Weights of a small GPT-style language model, trained from scratch on English Wikipedia.
Architecture: RMSNorm before each block, biases on query, key and value, untied embeddings, normalized queries and keys, local attention windows, gated attention.
Each number is 128 + 32 x the weight over its row's rms, rounded and kept within 0 to 255. Layers, rows and columns count from 0. Numbers have three digits each. The size before them is the row's rms in percent of the matrix's.

# o: layer 18 attention output (transposed), 256x224, rms 0.081, rows 56-104, columns 168-223
# v: layer 18 attention value, 256x224, rms 0.0608, rows 57-104, columns 168-223
# q: layer 18 attention query, 256x224, rms 0.064, rows 64-127, columns 168-223
# k: layer 18 attention key, 256x224, rms 0.0632, rows 64-127, columns 168-223
o56 097:123062109130138109110166140126077136085130083136090154172164158113101128095128164136186081088181158085146136186094155134131129185174124169108135075089122145162070116104
v57 105:145080106098106109119137135158147136149144047105102137212162089170204134119122100132115108151104121131109160146153132144138111148124163133086201192079139150168136131143
o57 109:138098088113119131090173155139128132135167108109103127165154126199204154144098112149122152116069135154098109118149146170141127143111154121121157183123175090116129130167
v58 100:117185122140119134106148088136066128143144143076130065136120153162116138129096137154157192145169103162108124143114095162158128121136114138139072166119157159119128171104
o58 108:111185108114096091085102137089105129196074154137147085068092085119127057175163132171169153125135148145120166124138171192122103122140120111102096121108107162122165165140
v59 082:111207143119188145132098196136068117158107138211093136131093162115108131166128172144163075084094139130147080145146110178195129183186117084154171102121160169115139108107
o59 085:101157125111147115152132126181128106153111061136137157140109136073119168146119198168127124066110143147175158124169096110204155181192113120130147137138133125145112141097
v60 088:134112115058158169126122110063102103100141145139138112080145164089093194078134133173108106132125157117136145105122105111109145079145176121207157106181084167115131185116
o60 091:067149142086166176140116146108103098067103104124138149167090160103101147078133173180119135193104108139106216115112044107112144081133140080175169166119109130169107143139
v61 092:101099131089100078117168130105119135054149099114151185156236140142134090129143157128121135209127095157179133144163141068124140112093066128117146171124155125143142113172
o61 100:152105162127120110112184152142137116090141139164185134133216140109150151137082096127119085174170141199175093135144132076095108125166125123109135110147130184159198137198
v62 114:106117124125160125118119152095127129126143148187184167078127148128106135123137117115190135152141132077169137104147132124109178139122079214087113084152166116111103171090
o62 111:152120158134145112119155142119145121161135155167153153116153165105148155120150091109198135120142160081175078082137097071136130112135161201086110075139108075131119180106
v63 092:117109165179117121138092148143092092105183129135075095110117147096113155135142127117154126145167145152114101100102064146143181183121175164093140129097049110137097140069
o63 098:123115153145106067140058194129107105142144165129110101137088126122131144157125164110128163135170122177111123041115088169138131185109138110121130132134112131089109151101
q64 076:104136132126117151096150137120115150099202149193144118161078090119099124094092136115148156184051094179109187090114154139135162142073132173097130161115164112061176142171
k64 114:129136159131120159165174130096189151088094065111092127146140125143158155149141134146106109176160131087110136123098164135130171125066124130070153135103069138133148182156
q65 084:110123056133117162184158176097133160053178127076134106166092151107083125101180165148135175131102138104105138118110110121112083129041098096067078141147126074081133068155
k65 101:065132121121147144167090101073137140116103136066117109171054133134146192149150155163105117049175125107143176166140109154084096160169098118116087087170098093106050091145
q66 088:125093139144079090108096083156157125192112141108094107109125133071150081119128138115151129141133139125128189161147130163079111130147111133113039132100137093139172087142
k66 096:104164095084164085105085154172111116159105108173105199086100143084123121055134159119111166115118119140076119100123109084172088119155085124115118104103127115114117124171
q67 083:152133153079146121137131110160147138174117094099082087117162082125138160129188126129138104136205157030149110104106128103145161096165169088147124118116118139147109127148
k67 092:181145130140114042121113107161126096078158109154168129101095119150105123109142136122174124145064140123063117123158123124156104096072149137131235102077127141152169152176
q68 082:101183126146120105121216116162152126160107101094099107079137131146127144104103124129154082174181180118181062154102199123152169093126183093139153075110146125147156118028
k68 105:092105126143149062097167171160104144102144115159124157117145153143152094088173096098135162158118182095153128076142088118110115136066160155109160143103128151098143176120
q69 088:150106168109127161122157099145147141188141120187155157094156162143179121149074123041101090132151105148126128082134159099125133141178166135143143113111113149178085114138
k69 112:109124114140094195168184100128141166125149117156152053170166149115122137140128130052159090170145130099135163158149138137137173140089173147095163111135123159134138149076
q70 083:127144181105125142135173121139138136152091079158138182119162114158137191126106121118138077120197141123179095161142136101148151134125146123144132075146145120180133159095
k70 102:138114154124087217117191077124173154177136087158109059143212109136114148119051090105088120195132118148172165124127116156095137155090118107114116141131158122155177152088
q71 095:171082151097190131126131128139082156139107127131153145113051091157205122110158150125196109141121125165125155108123101162088071135164148121110091150099124133124128119115
k71 111:148154099146056114083122144143083144107141149120097121063098149163172122109168164157145129199116144158092091145140138108151159098088135129149090111079156120144133142140
q72 088:112111116155141115164154152114137163107153110068141127158119137160140126130123116076145157130129133148094121130132121152104107118134064124142094200131099085099133133171
k72 116:122094163137127122180137127167117132116145127096128145172081154101151128147155136171119143107126137099093115096188140136082167175122129160138109148254127138101102127146
q73 093:088159124097108158128092177156138117077156155115059118118133110118126081133139117062098148157138114177101106162158089101158127093100113144122069231109084132053122051145
k73 087:122162132098165093116076103141136111106157172107095185126067075132119101213067135123120137102149159152122106126135111127155105130143142075167118181101074124121137148161
q74 093:190105126153172098147134140078118157147138161067123116154095150165132204164131175166157129133115126127111138137096151214100103116135088120129142142097151073094200153149
k74 093:099075080141128095106149123180117173193138085140119172152096141126165137099184141146167102088123114134100151084148199146064129061110192173127093174121123133127139155137
q75 091:126120120153084128132080097094173115106135171110103191166119112122127134123100133067129131109153114170153117103190174094175131110019127158137092168117127138085077090147
k75 091:104116173069139122172102140174161148119177137151114154138085105122098131167126094116124137116183122163125146127164104132122144138113151058215097172178147077099144128168
q76 092:117124116132185119118165170089091142163116131130186113074116079166082174168148127172126140171093148114102182141043089155110195137130129102121140112106153123104141183076
k76 089:111087065174084096090134114145139161105061160145159183123119166159117131177156128142131151149100149123155156122135193155119071071105146185076133084107134114157111207133
q77 101:170121093124123058173115056120137149160184122073129152132063111107166115141143104141123125099103076092143115120183142169100066103129120183140171124118116083102123140165
k77 112:136180106134134158124168091128131110107106100182148166138150120169123070111117145092121101126144106158114119097130143146122150129183103157153106164108113108126191131150
q78 087:090135171121112157164089113132043143124193121132129086047072115159162111111089100162120096162080119168112140164115109103048089125137113098118118149130176136127148165125
k78 085:121166170141163074133062176132113080103056112102113168078101139148097109092139134109095152101114130123049094153125124089105146133138125135149106106092138086080136100083
q79 101:149126158097170089110137128060129107121107132151092121140148137146146094139113187181092130071117137122131123216069145171156126169195158096125077099194154170108131131122
k79 085:183090096148140137103125115124110181192085155131122039099141107092182178133144200112167140084105092078187125150127114130105164110179144166071116114090141173113166159059
q80 103:071082163131151134120108167099066124165100128152190117111160108129047142143122159135100133184070145164091158173110105159129177141139105089119128135138164124111134196095
k80 113:144083097184152056104120160146096134116087174110161166127056205189102111135197146137108141088079129122088114116134152157121111097128174210082170067146135119111121119145
q81 103:172129076135072121113177143102011188182140115077174093150084153114139100116193142220131133122101115108127153110085143162107114150130115109092188159113110112116172176102
k81 079:118095111093125112085151107137089121173121152176202164139119193159165114105173139122194150092101150096187140123113190169101075119115147160112126152129079165139111130133
q82 098:043174148124139140123118116185125090100121152117106094043157163134082114148077051140142096172149124123148151105143103124131138085091123093131083145097133128130069151085
k82 104:057152143086156116159112144141148084154186075161069093097109123152049120128092096119120125153131139134101094109152102144171108134125104069094160094084115078144059139115
q83 101:111133132119128114104111120146140161093118074165112124089187145119103094131174144165094123121154142100156184134191113171088123121154112146114107141141102102128142076179
k83 085:163119146149126138100196137161121182181132170086100064117162142160146160081137146120074125112153136129100138131129056113151153154143100107148130110131086067122176122088
q84 107:079113155156159040097128177087176135137176107172127093124131092171105182130113114144134120136106115194100140163098093153106138120079137178131095086134174209089112095129
k84 112:107120146173161117131133120088221127155127203147103095188113111104156153114152095104169143117089124121181150159146110127119169144177119100147111095099185126107099172083
q85 107:109096159120188102052079134130099068141134173185150112095098100161089090117102168111137138176129054166154089168160137109098164136189111156219156149096101136128097109179
k85 107:160153118143132173080123193147117138107105177132129074111147103139152143084108141106158166172082112068097101138097142131083167112155075135141138139100069085074089126155
q86 095:066091110121141163171140090127127115150148151126164147093085140147022125099116087146066118117113106144062120127157112087070182057100183126127100162127142108142113150101
k86 088:114083137122150180106185148102089149115147157066100111132109107202077125188149131133103119113139151180067136122135112153150097105144146136171088147142145086110169130081
q87 100:157138099109150145094113119150116171139109075114108128177098125123141055161128173169121083158117201117135115135143183181166132134164163098132128132132133127126156176160
k87 089:101049101115115163068084086164118164172156137169144109117105152095161117174176139170177116139119178098193153142130135153146152107107091089130149154108171147191065155132
q88 106:061152167094182079125120181123104116118107143082113110125154091156175078119149159115176123139129142136098202183110106168225108093087108147046121136081163133088170096112
k88 086:100055127112167104158116089182128111167164149130117179120121103146122100135101116110216163159127087112140132146166159142090098126124181187119126119085094137081127152149
q89 098:145104095101113101110083094133155105140126133139096141145131103130076131168181122102160172161115160096161084177146117132159165120058144137147170082102098121157133156202
k89 097:094132137126147171140079158112159111142186124133117136157111080073113150153125117155111116167151176116164145151166069122159114144139144145113166135179124088132100076153
q90 092:037110111139149089186089166094144093160139097178142101142115073091101188173166064136135157120128123121149155086134105144113182088041145094136118094088132113108135130181
k90 081:132169141118181108141132179162135153096140131122070117119140098150096193178139097142053199095150135128125093169130075154179084131156124103140103140143103109080170103131
q91 101:135147108110088151084153131165137139154123120147172070118137151145087109127158113199130125094093116115117024163157127128125189088126196171134099114172118126129116198124
k91 091:153095130149106148072121078119133159187095137155105115121119210135122079165136129186150104169092105100085129105122124110141162115120091112140153118172164149202084151140
q92 101:105077084120118119100087115106145155179131107103100189158163181159103082140166166136163132128122154113167076115140145203172239101092201150101124119122112096146145098158
k92 106:111081127102128154075113126095145183154096128106122167200119117087145073197107113167133112150161168114101139128171154171196159105167106069164112146154122127144082104141
q93 103:111026134095151063106118129159139125121119184150206153134070117147139119148120099085146177142157135136143105115183095152019120122176137086167128105106125121130132126106
k93 094:165077099124113077108131125152098066122151150146195079114060148115144148157103142161102189199141143158139110101148140135121083138087099119069110093084130077114123139095
q94 115:088067163114135103176073122173205133122134208132144138159167124148094131125089083093180146129181125088116077101179175107115199133151149190180080200149162141047149169129
k94 100:153070135156158146108089139151114100098161124094158091173096121095158120177068129113141130199147145083063084076140188139100131096142090119064125107153067135052130149123
q95 108:138124147176124123167085137176104168157154107105130165091153107098112130076156172150083116128127125133083169150159124089123069155139118111115179111164159177170121157146
k95 123:132128154106105150080134129108154152151173112138123164029113128096090157106147079110077087153141144122161117186156120113104098119128145115117181154135148155122097179163
q96 097:137109109113109119104129089128067110134136114157112119130068135064171170109099159184127118158173152138140134138114109101169168082088171115149147119110109146181120116165
k96 103:163112113081115092103142123171134160122105114146071100103114138158146099120186182139131120163154162089173117145120092124171124122096159174143162137130146148149170119190
q97 099:129127173104141131044143107163137087133088098156157090094096140112179081072114136118150113112145102113110140089145194136112084156164135156236175167126114090145138101121
k97 105:145129121089094127028120090166100137109138095139162188089137150121193096068128120120128119175207147036103120118101220132119122162116136094131132170085119097125154113120
q98 105:175131073153162113128158143144125130113077132129079092201070138116175162169174156177129140155122149135164168098140061154142079120141063142124087084132123126126115143150
k98 094:094163160148138140203190168098145093113161125124169111200114114117163121118091126193157171169147158114143074113122128089160049112114085113137108120136138113174123180112
q99 098:166094121127091108164089148167079145104113060108128091197177153071159142090124211153130157183118168149140124108152151087110091117169147115148134092169106123140065136116
k99 106:175149144185086139183154158125089142094138152047146077132140151109170121099077161164105180120137128112104138132163149128099141168119118146173134144113121159058090127140
q100 112:174143116145145164115119115134167117098140164077104122172084142113151152171157155152108130131141108138129101102140102179063069160151110043128159120119116148187117102203
k100 105:122148077119148159099090119110087118070074185157150089079135119139128161141133133161131130087115174173147098126127083134118121139131114084189071125063128130146096145129
q101 097:132094153120134154103137173163149139126118121088124130105094133175128139136122145094063145158121095189136083123155127144052117132154104133121073175143097180190134110167
k101 104:155123151141078115057120190188094150114083138167153092015115194183120130089135145144120144094100103166135134099121125093120134108234111134139182125123112181184134106137
q102 093:108102096133074050182093145144163184149177162140198089131136105137071134087125058127114152076155099090090136114189114138077128080128156118136113098158120104109187143145
k102 110:119132139134139141097110126084167138085087161105144087089135100119097188183144122106126111094114136139135118114119078144218137102123100129137117134152097129096158077145
q103 098:145149140113090085202109164135153095128156141111124063139102075154093163107092123196085110101107148178102138111122112109115170113122156185115109154148161120073105178121
k103 108:179153158055144155093092128126182124100093119185091082118112124164103091153111171132098124099120131080096084119121101107187111110151103156140061122121100146116094125091
q104 096:137155139151136226119187099208154128120134106085143131124092130075105158109091133155093131151126195105114122111110150104104093146163159091129128161127196119120125180127
k104 102:115062125138119144145133142174116106106110109121149140069090196164097142103101108167119150124100147119143158139113142085085116134100088107153133144115128180160125166153
q105 116:074074171127092126118116123112126157147140184149111095120137102176191113104119108059150189108094074088108202115092161114134103069077094135095142125107202118108187118110
k105 097:142123141098176068168084151122125110143126148079114152189103117082103149139159094145173136081112025128105159118122094149123110125118091130144150105141148076061099121065
q106 099:156121131136140072060163128133102169123152137095120092094104175101222107110148160188151173099135196125135114106128131169147098122130124097144167112139147125102140134166
k106 111:152124145095119117078112117157115072151085104134125145135102145061188088103137138167110183165143173000184122209142135104135076144079134116118143102189096161094096146101
q107 099:039084160112163097127103138090118064117130169115156150106103107183094106115088078085128128167166101150119083149124136110035159136127116100093071140110145136090106124121
k107 096:140143101154164138100130204136099073087150151168133095104154102174099151106111126076159133116101077191070120107106152101127067106198118119089167110093144095117165140152
q108 104:130146124103112138117111178148161104099083119141137131085163104147153123135050112105070099111156069174090093119131097076107134160119112146103050158165127136106159076147
k108 100:129105116136082100071141112156099094155115131151174185085153191161134091124125126114149122158114108156147099129106166128116141098144132134124111126141142193190103092132
q109 109:151136130133115169140124153154114142130102087043136129173120135111187087115158098103136137123100121151149155070107169165167070155097134174090175160102109094113166092132
k109 084:111211173119140118148097134135136130118108142075089177191133114106122127135103098157065169101137103129087126111115181126128120134143177151181117172111097112089164115112
q110 117:060064163143117116179098085113106149146142132156144190156191094127131105088116139109153141071093135118131180144122124109188119139134126114126106103137130153128118141100
k110 100:109068123115145150144104114095113123162163159147142093135118101132106107148125136115141128064155140123096156146163080144162117170136105106145135069102165125085134131168
q111 107:133128162116119123116123169122123122080137106053093122118058081130193100135115092111081117104190125192103155108085105160108040162131101086111126159137104139164162082166
k111 104:141115164102129151036119122125064162056089154158093141025086161168120119129151126121159128147091142151187131108133129106136145132115137199103091132109125220137175138126
q112 109:136119133145111118138123156146120117094150103117133156099130114116066111085117103145100138197134148134136084122168138093084136168166155178145197104194128158128082159120
k112 100:198115085164103141120130131145136131120144112151178139049124160138057178077113095120081113100129100173144137136090123078091161141172120123105173089131113090142125102123
q113 114:148113109123119128155107141150069070128084138139137140186106107102118116088112161113102117139132076146109163117105155030138130168093127107105155068142099156150132180104
k113 103:107170113123112159189160134107126117142187147117093119155121083120083114135159115188077125126196061063102113174119143107134106135086179174128125096119148117137122139143
q114 101:176146161135121092110140086198107142125095114145181122127108143164157087084144149054107097128175105150123132070117178119123056183215064157127106114119125092116109121143
k114 104:169113086157082130115174100142075147114130123151126100127167104095175099048081135106163106098152148111172095080151158134072147083133130123121116134044103129134144139161
q115 098:186153176133074140113131157151061136102161137080130121170076129129178126091092134111087201140125185172119083127128163109087096125124115139097212123120055155133138147136
k115 118:147149125119143154105083174096115110040067097124167123052133155104053161110187153130078121153058157122141132144098097071108109110123138164145140143150090140120130117099
q116 105:102126112133124148118128106076119144158174126126153142093192106101107136167120119151149152144099099114057145120097191153149194063144129104099130164100140168114144139095
k116 113:059160101110159135122089073079142158130111195096152110156122122144138137163096137104163095118107130112104171147152120158118194118107088075149126153072176179096065159104
q117 114:113170153190166089182081175135090142064113128052160111122143145143072134142195142095092162231123182138169197088136097174162101167122118155124192104106142096169130149105
k117 098:133190160110122109185093138156144116118124109090140139198111136097047180098114095125077138191143111103075131155152149159057081157110147091118170120090078083133220139113
q118 097:097132165065162173182082174147121035119125160119142104097136163149107175155120087135073138151183099187073088158108151091103159144099098064121093147136150152124108112113
k118 112:149178122194151147114096241128141119096074166164105163077163128135079108051129132086127160165138070148100094129100130113137149113111172165132053110112116083116107149150
q119 117:149124152136130125152126150077174094095108152156143130105135150189072103152120118113090136150155093191119065140112124102035127142136076156134096107176086151191105148131
k119 081:113130119112110163054147111124104116103113135187162120082114177162114111115134160163163100173112133175163146106072153123069118135110130128135124089134126145181098148114
q120 090:104117113102104142137175161111149029114139202140155159026092074144078157173098048079138113133143135107116071119163137130114225107047120145167109182080142127174112140107
k120 091:109088110121106094097085111112140111137134146196129114104093130184069152154150087153165126110123101205165131120098129145144175141129101126114128103150113112173093086156
q121 105:171102102110109151117156132140097138107100127135157093168124106177184118139184145130130174180165104157145089088117128149116136138159102064143103075124076103134164114147
k121 104:096069088163067118128127166165106154165101157137122092093098112122167166111149151131108145164154134112123132062150058144090137076119087159072149095102183104135096159129
q122 113:091099152138097104139093114150122172133096133109113135170147102176134112124128117058181167141130116152143150120091147140154114075109106134086099098068142148097115129100
k122 091:110146127151122118200082154173184115129143114083118124178100088096115135105141104143106135117133098082074130112136145154124109111170123122132127088144118066064106105125
q123 098:139089133152113102149111142116139174150216129163116166094153133104130151127130073133163148116157142059144084185136154127120186067105149073128146135146189138100137131105
k123 089:114153151121164119170127156106146140155150105093125098155141090127163168144073132134109149097142155119122126167111111135159176124170106109095154136173100110103127159173
q124 111:144079105125081085131161114154136155096086145119155160132141089120213095118166155126188192097141109154105109103160134074102069100163106178136144148150074118101174177178
k124 103:113068120120082058159112067098103092153169090108155133173133089128166073092130153193151124155109120128123115096092135162101094115115155121057113138096105158139147129174
q125 097:143111133173090183188132074121111160131161113145134174126139112114098089086146099173145155030124102052131130153110225103106161156114190133111151096182124100166158193141
k125 088:136176133096099112149103126058126126129153142104149172109151089131116157156131149134096093072134107144138117103096172141119119125102088070127154122152096123156137130178
q126 098:124109122152053179145112148120082168155154125162125138083140159098134157105094125143151168086073107126107149143143158046123132083111131124101145112185140125096139168110
k126 090:135217158145114103148127160127151113140171092084103191115132130115087140094077154118057106101129072082093095138113160121157109099124168109131162133167081101096128073095
q127 098:132112147174137082162091162104112203095140164068086118109130102159139104194144086107108156115111100146134164084122116186119073095114102113143145107177066111198151113171
k127 097:120096153153144182094127203137116116053104146158123163140130123079077167112231115102116126114127141165168131197136080159124102109087110128139110104156095140113178128100
v64 098:139104144087093144138159184125128138138102155132116117138087122139177175095067157112091062117121138190139125121157089154146175146082128110093138172161101123078116211108
o64 091:155101194073135132135126165162140104085155165114104119125101175066149157086124172123103099073138137143102116099134127131080122152171077117122122172138155111031142122091
v65 092:063156116171124171093159156188119098106130180204103135050173078142123105177168102134126153143134171124077137150113136133126175085172113171062105056080123113154121128134
o65 094:130136105124164184055158137122143202110099084074086137122123115129099158141125117144198124127080124121114167104088162141154135095077106122120207123144100164192146127145
v66 095:136133104159116209175146181185164145177086100149130128114139154157107144111107138122101144163098112232113146074172109177105116137167101146147145089198109138149109133152
o66 094:192122147071127117084154132145119101120087116118073054106139130153156103097157160153152150095146158109174148091124158162163108122138099067139178121093173069159147085153
v67 087:129173166123145115124093146044174134106117054162165152167153137170129187156164095163126144168139140055171151113099151056105113180066123107153131081134083168132154091166
o67 090:088141125121134165124098111148146141140151160196121129088107108149160078083148113094108139114137102137133114146129111078130225121148159163135104157109104122125138120150
v68 092:120167143097165126134170086088094113105168164083142139127116131151095145162126167125135152176125094107098097132117166123168140068135161121094133137151142129152094075153
o68 087:121102091110120130109155087150142137122141130131124144165111155166109133137144142142184127104079118197204129115109104103106147145138146102096116093078131178151174126106
v69 094:129138113154139100114082120099120138149119122063126091144094155111143153179141170162128123112148100178151128108105069124076128112010162112139157173153131034163154121137
o69 092:179107152112070101194168135154080094114119102131129109156116156108132099088122124127104146108164114177138130163159089093123080197130168088135110112126120110121099107066
v70 085:081142116126153157177151097135223133087154159096145123124121172131109109108150094083151130145096163135149093107155119152140106110158139149149079114131152136092083155106
o70 085:169087107147143100146212141094107178139157093128080155154138134135129136146195120140199130126103102136115094073090136125126131154119143101113105077133137168159165171144
v71 084:135071170135144136137098105117137139091169125102189102118120163128126093091123092073169107104090130125123161086146138146150139149120194111121100137134125112084148136061
o71 086:161088124108117127146182113131141107165172134146125168164144188081146136130119129102121109139104158126106122107131125154089136106139155097116137111158131140118148220091
v72 086:079115137164154117124146162079093159122154109160137099137130145120162080130148075081118190112143144139165122127139153175118102061102146133092054173158139095100159023119
o72 088:192189156133101192135135105146144104139174067152091077143156159140172096050144169130139121173171159150098132115132139058099140122163139141085184086131101096226107166078
v73 093:134104062126143096128104137140132153199147108115141078150142122144129182148114132111119113119142130094129101163126143119143128137150145100122129155123094138227085134096
o73 096:160081101093139131093062086139105092105122150097183100189123119141116140146128160145138147098135056065162106118158093132087088200146122199131032134122092135156146084138
v74 089:086154103162092054097159114149115130175135152143106092139129114117145168129149153104159184154171147181147106124058071182165167057072151179115123091123128112121133111159
o74 093:169149107133124121101137156081078164126184077140097097111133163161151134043121136137202145130132166166117155134104169115133105106122146124164129093122079092151092127105
v75 099:138126182057159140145068134135105104080087090116115118107111147111185168152171146044123119126091111066114135150131084084104127122119137133079159142108107129117121140156
o75 105:147068158144114176144141178170157167048160138129122160190125165137088113174141114144085090121154121146128100105123099117075107136162125135104080152106099138124116155119
v76 096:141143157203134166162167127094147173127133112181104140129173114124104115111117114162083130054138175128123169126151124105170135167118125177176037074169125144067088145154
o76 096:092196106069194102081141123111155150144131082081083105083133137148115171144080158117140074138185168124151144176139155104134168139173109150134102164115134147093107110102
v77 092:127093161121118118134119118141093180147141080130115124134142125104108094120125091124081139159137124097077109210100049162140013143127151090127108198139159154130171148136
o77 091:146107077145160129154077117162150094105110121119170140131161118148152131177193148135122134114146074067062125101115109168190095164147097143138104106149096107170113131126
v78 084:126156149135175174103170111158140118117164129137175127102109092084149098102170108122117104127083131134180119131143137111149067242143148132111180120101145117127126144061
o78 086:111105123118158145108099132108092166118128151112110142094117095125139139085134149093125073096160139095067144093163113119154184131061107078123065134068186135115114100154
v79 091:096113118128114165112134148146118106131168151110133064110099122130112127170097076092111173100086127166116088076125133149118142024151145142056109078131136155166156128163
o79 093:186098106116151165144159134165106117194104126080156151112163157125078133109156124128130156163107108124128151120053122154119080140095080084137194108061139157192139124155
v80 091:152129076139086109134212109175167144130139121089146219163171111127134130126056127192139183142157133121106112127096062138131111122090092131145164075102177217089127147175
o80 084:202121115151125093166133101097170141156136202159165153099131092110103120107137123091091154203117105135137115072122125157161164132170187121108149116126157171097139132121
v81 096:112109113198145111161188090132129125133132159076145160130181127125125136125044054159171168148132142104097163110134123123154177100134129111146199112161102150174096123122
o81 091:129135106148124148103106051140153098173088206155190163168128091137110080153113178089034119153104128168151131108088089157064140131125122137081117147124135173129166097103
v82 093:124144149112103087144153091179131100114090229075112114120129173134103112167156165127128139131145133140089052172127113104086104124179112134092155092095153143168169128145
o82 090:136094079173097151125132116151164142134107179105181168123155199180137145091170118119110121129083097104129125113098169147139173081132147140108163097083163142115163136116
v83 093:119138173060117127143131066041206131090036128082128074182072185113101151131123085091121065166154148115140140101103193034063126181117150101162107129119095124132135108139
o83 087:083164102144136091192139110134115098183092161121137151125150144094151089129128119090052140153120105104144096144143113115158155146175146136117078149096125177075126184119
v84 086:125159097161174167102129089162076116159173151126097150142136112126133173074055150167186164142201113183086132074093132092128103109113114123163173164156134163145132121100
o84 094:123120100159092115106073091074111120125141146165183133151146097142118080097145122109126156127110106161108100113138128179163125107072122118097071111106159091098138104101
v85 092:102125104173065097108187177135165163149076139132073130144116131148103196109097168085148160171115175146131138135151129112150137092143145137087101127131129188162159140085
o85 097:124132072115132141089160097081140127142160084125180153124183141084113115124131144199159117143079155124075086165164193118120072070063132123073150117141094139133184110138
v86 089:144142177089167154166116155129091113185154093154139142103142088135137146115148170145097132134164095089113123125137147133119051120176142116125137149126122105143091102154
o86 094:087145143136098107100052096117132112159153136157175111136114124178130116148141095097113098125201125129138198175111130178164134078165134082197126131105169139148061155132
v87 087:140163099063143192113101107096126143086137137162143174125140116134142143115145122130189120131110132131155202172126200076165124114106115132123131137109139163080138125145
o87 081:032179149178153123144120100159182164171163110203130186063084099098163144142172128127169132131117110128121147133141181110127115087122143130139105110148137127173120155110
v88 100:075165084167125155099130180137195143069119067139156196159155118140121131148164034103125126213149198139191162156100166076114102130066122112150091151089079152105155092186
o88 101:139171151164152156154064105096132184139120106144093107147188106082107110126144145087104138107133092102118119058150184109164133124100169182101144111098059090161128142127
v89 090:133131098155169116112104141160053103160166139105127140143149163143185096151097132162110174164108124162122147158113084142138112108165154139090135218138110126148127060080
o89 089:186131106103116166097156100139203116085185114118088080162156121148175092109122127124169129150159152077142111073144098176125148114124163159092195071135139106148124127105
v90 090:093132137097059050125169098172176207130094139166092108146171169157093173135111155092130124155144127126146146123108125098102166092054139130094107108171143124131146152102
o90 089:200141094118108180089172112112153134132156125127165140132144218072149094038154142157116127155138141142102089101120163137116094125157165115099127123121094118169132134086
v91 099:138159140163195101107076114071152097088091122078117126184151122118123185088094187139135104091156152131143132118149144093133153152103123111168147129135064118106154145116
o91 099:108162126131108153147145149132137132091148187116137132114144153163129115112134113070116127083114123176121120162188152064130218156072068137143109120116123085099183114151
v92 097:149104100114187149122089141107116121120171113143148117104113095095136069148109068113136159130122125121126080118105065163071182132118142124080157077124194127127130132138
o92 107:152057160131120194105118135128111153072151101111113116163097064122118146124167122114183143109104120090101139058112078132089181141060128128153138123147113115157107157160
v93 100:095092115136136153117107166130181130116161134141118123083156131118117109127157051102133106128097126060127154167142131163154155109130144142084185146154175106125117117120
o93 102:188127171147115203107138082115134139111181078163128095180128087082159133155186132159137134111102139062142133095122083126074117112146112167098127127168112140180143170145
v94 097:128132098158137129136116162137052099135135125100119165154157136128199139148083143127143167142096067182104151059118085124113156131050141110097153165166151172137138115154
o94 096:162110176157114132136134108153146115138152126158126116159150116142151066161128128113087145143144147155127100111142067175090130097075125095083140123131166101115091140129
v95 097:140145135192103160126157125090149115106110111121113116136149134113054098147164210102125132092200107190138123136142183121104165163102114173070150078143133097167129142149
o95 098:163160144107102103126169171123073182134105137167094077111136168136136156046131168079126139154138161156095172135114162063170137101111103071125201164139095096104149154109
v96 090:130148087166141146127172126142173142154151167166164147117129149154159167099161077160138135158131101134171159069142170117146104189119143169142131092122172126128142070110
o96 089:104146083100108071147091129112102123203103128157097134049105128147154136086090166085135147177114137154135145103091140142134148101164211111126110124099156142118121097090
v97 096:165103140179229163130126088115117124127162075118155092187162133108135127150151101132157129094152114139156143162109155093113107122176137155152087099160115095159099157126
o97 091:158075112122112131170129173108169110095057209077133117136142133187057173172115196085059179117180073154143174124111147132126125156141157133157133086125128102132138110099
v98 087:156086087118194185119127167132155101117138155153181172087104109171143181121105114194142158154155117088127117127204112098146144210213129136120134092163184147131113155120
o98 088:051061137098106148085085099100156118127125155135179190104142056148127158128081122135132157120072116103124126144147096173131165090116162150087132174123168121061175095154
v99 088:130111163108115158107131129082121145140129113081128096134169131093167069084099182160124096092120212146130156120170195118114095104162085120220126151088071164089148076134
o99 085:064177096153164126157091128117126079177150131157106130156106079073086111179111143098116115119183139091140125192174158096134136138136110174125089176096147120103128127076
v100 091:104126079109061163116186107110068120148106109146079118135174117111169140147135152155119146156165145129131137118127098164137102086080118183170098171189136136153128103176
o100 088:138185111139100076111099118110098123166139089136113126132072075146136114127165153148132156189154179121133145174101108164121066164182188120126115107138122120124090058106
v101 084:148096117183123181128153102031150131171145189101159173137140079115217105152140169167169141088150108154121125142182099097152191176114152143145117117211121178074168117133
o101 089:065094075134120088102119102134163088104170169158142163111118074111109208111103117101125115153136159119112119165136064109101157090167151143105126141104162081028147102114
v102 095:114126190087069126108169139097176109147160196116122133130146137128112135165115125136115181111166143108140122082136184114121109060112113141129163093107115108111147063192
o102 099:148178096133113170100107107099125130170155155172176141114091135098112077077121090087132100150125139123148140156114134130121160111158127130111164138054177151173144101082
v103 094:133147113187129185133190134127057133142148161126171118176123133137152209171108127135141161177093148159167182134121141119188161109190163138091160080142108154127151063130
o103 085:128109095095174158100150087134121075178156140207094146096176151137160152116117118117176156158097151116150164112140124159162144112156153121107131141065118087153131121141
v104 091:121149177052118167110100099128146102117142132147107110134130141128130139082150098114147078078130142167198156148100153125107126155158154157122098140098085142139147152108
o104 088:092089118110132162149096121143108097118179134124158180129139182094132113096189067116113141119121116092139115091134119142181132078133101145126120106081182102139167141109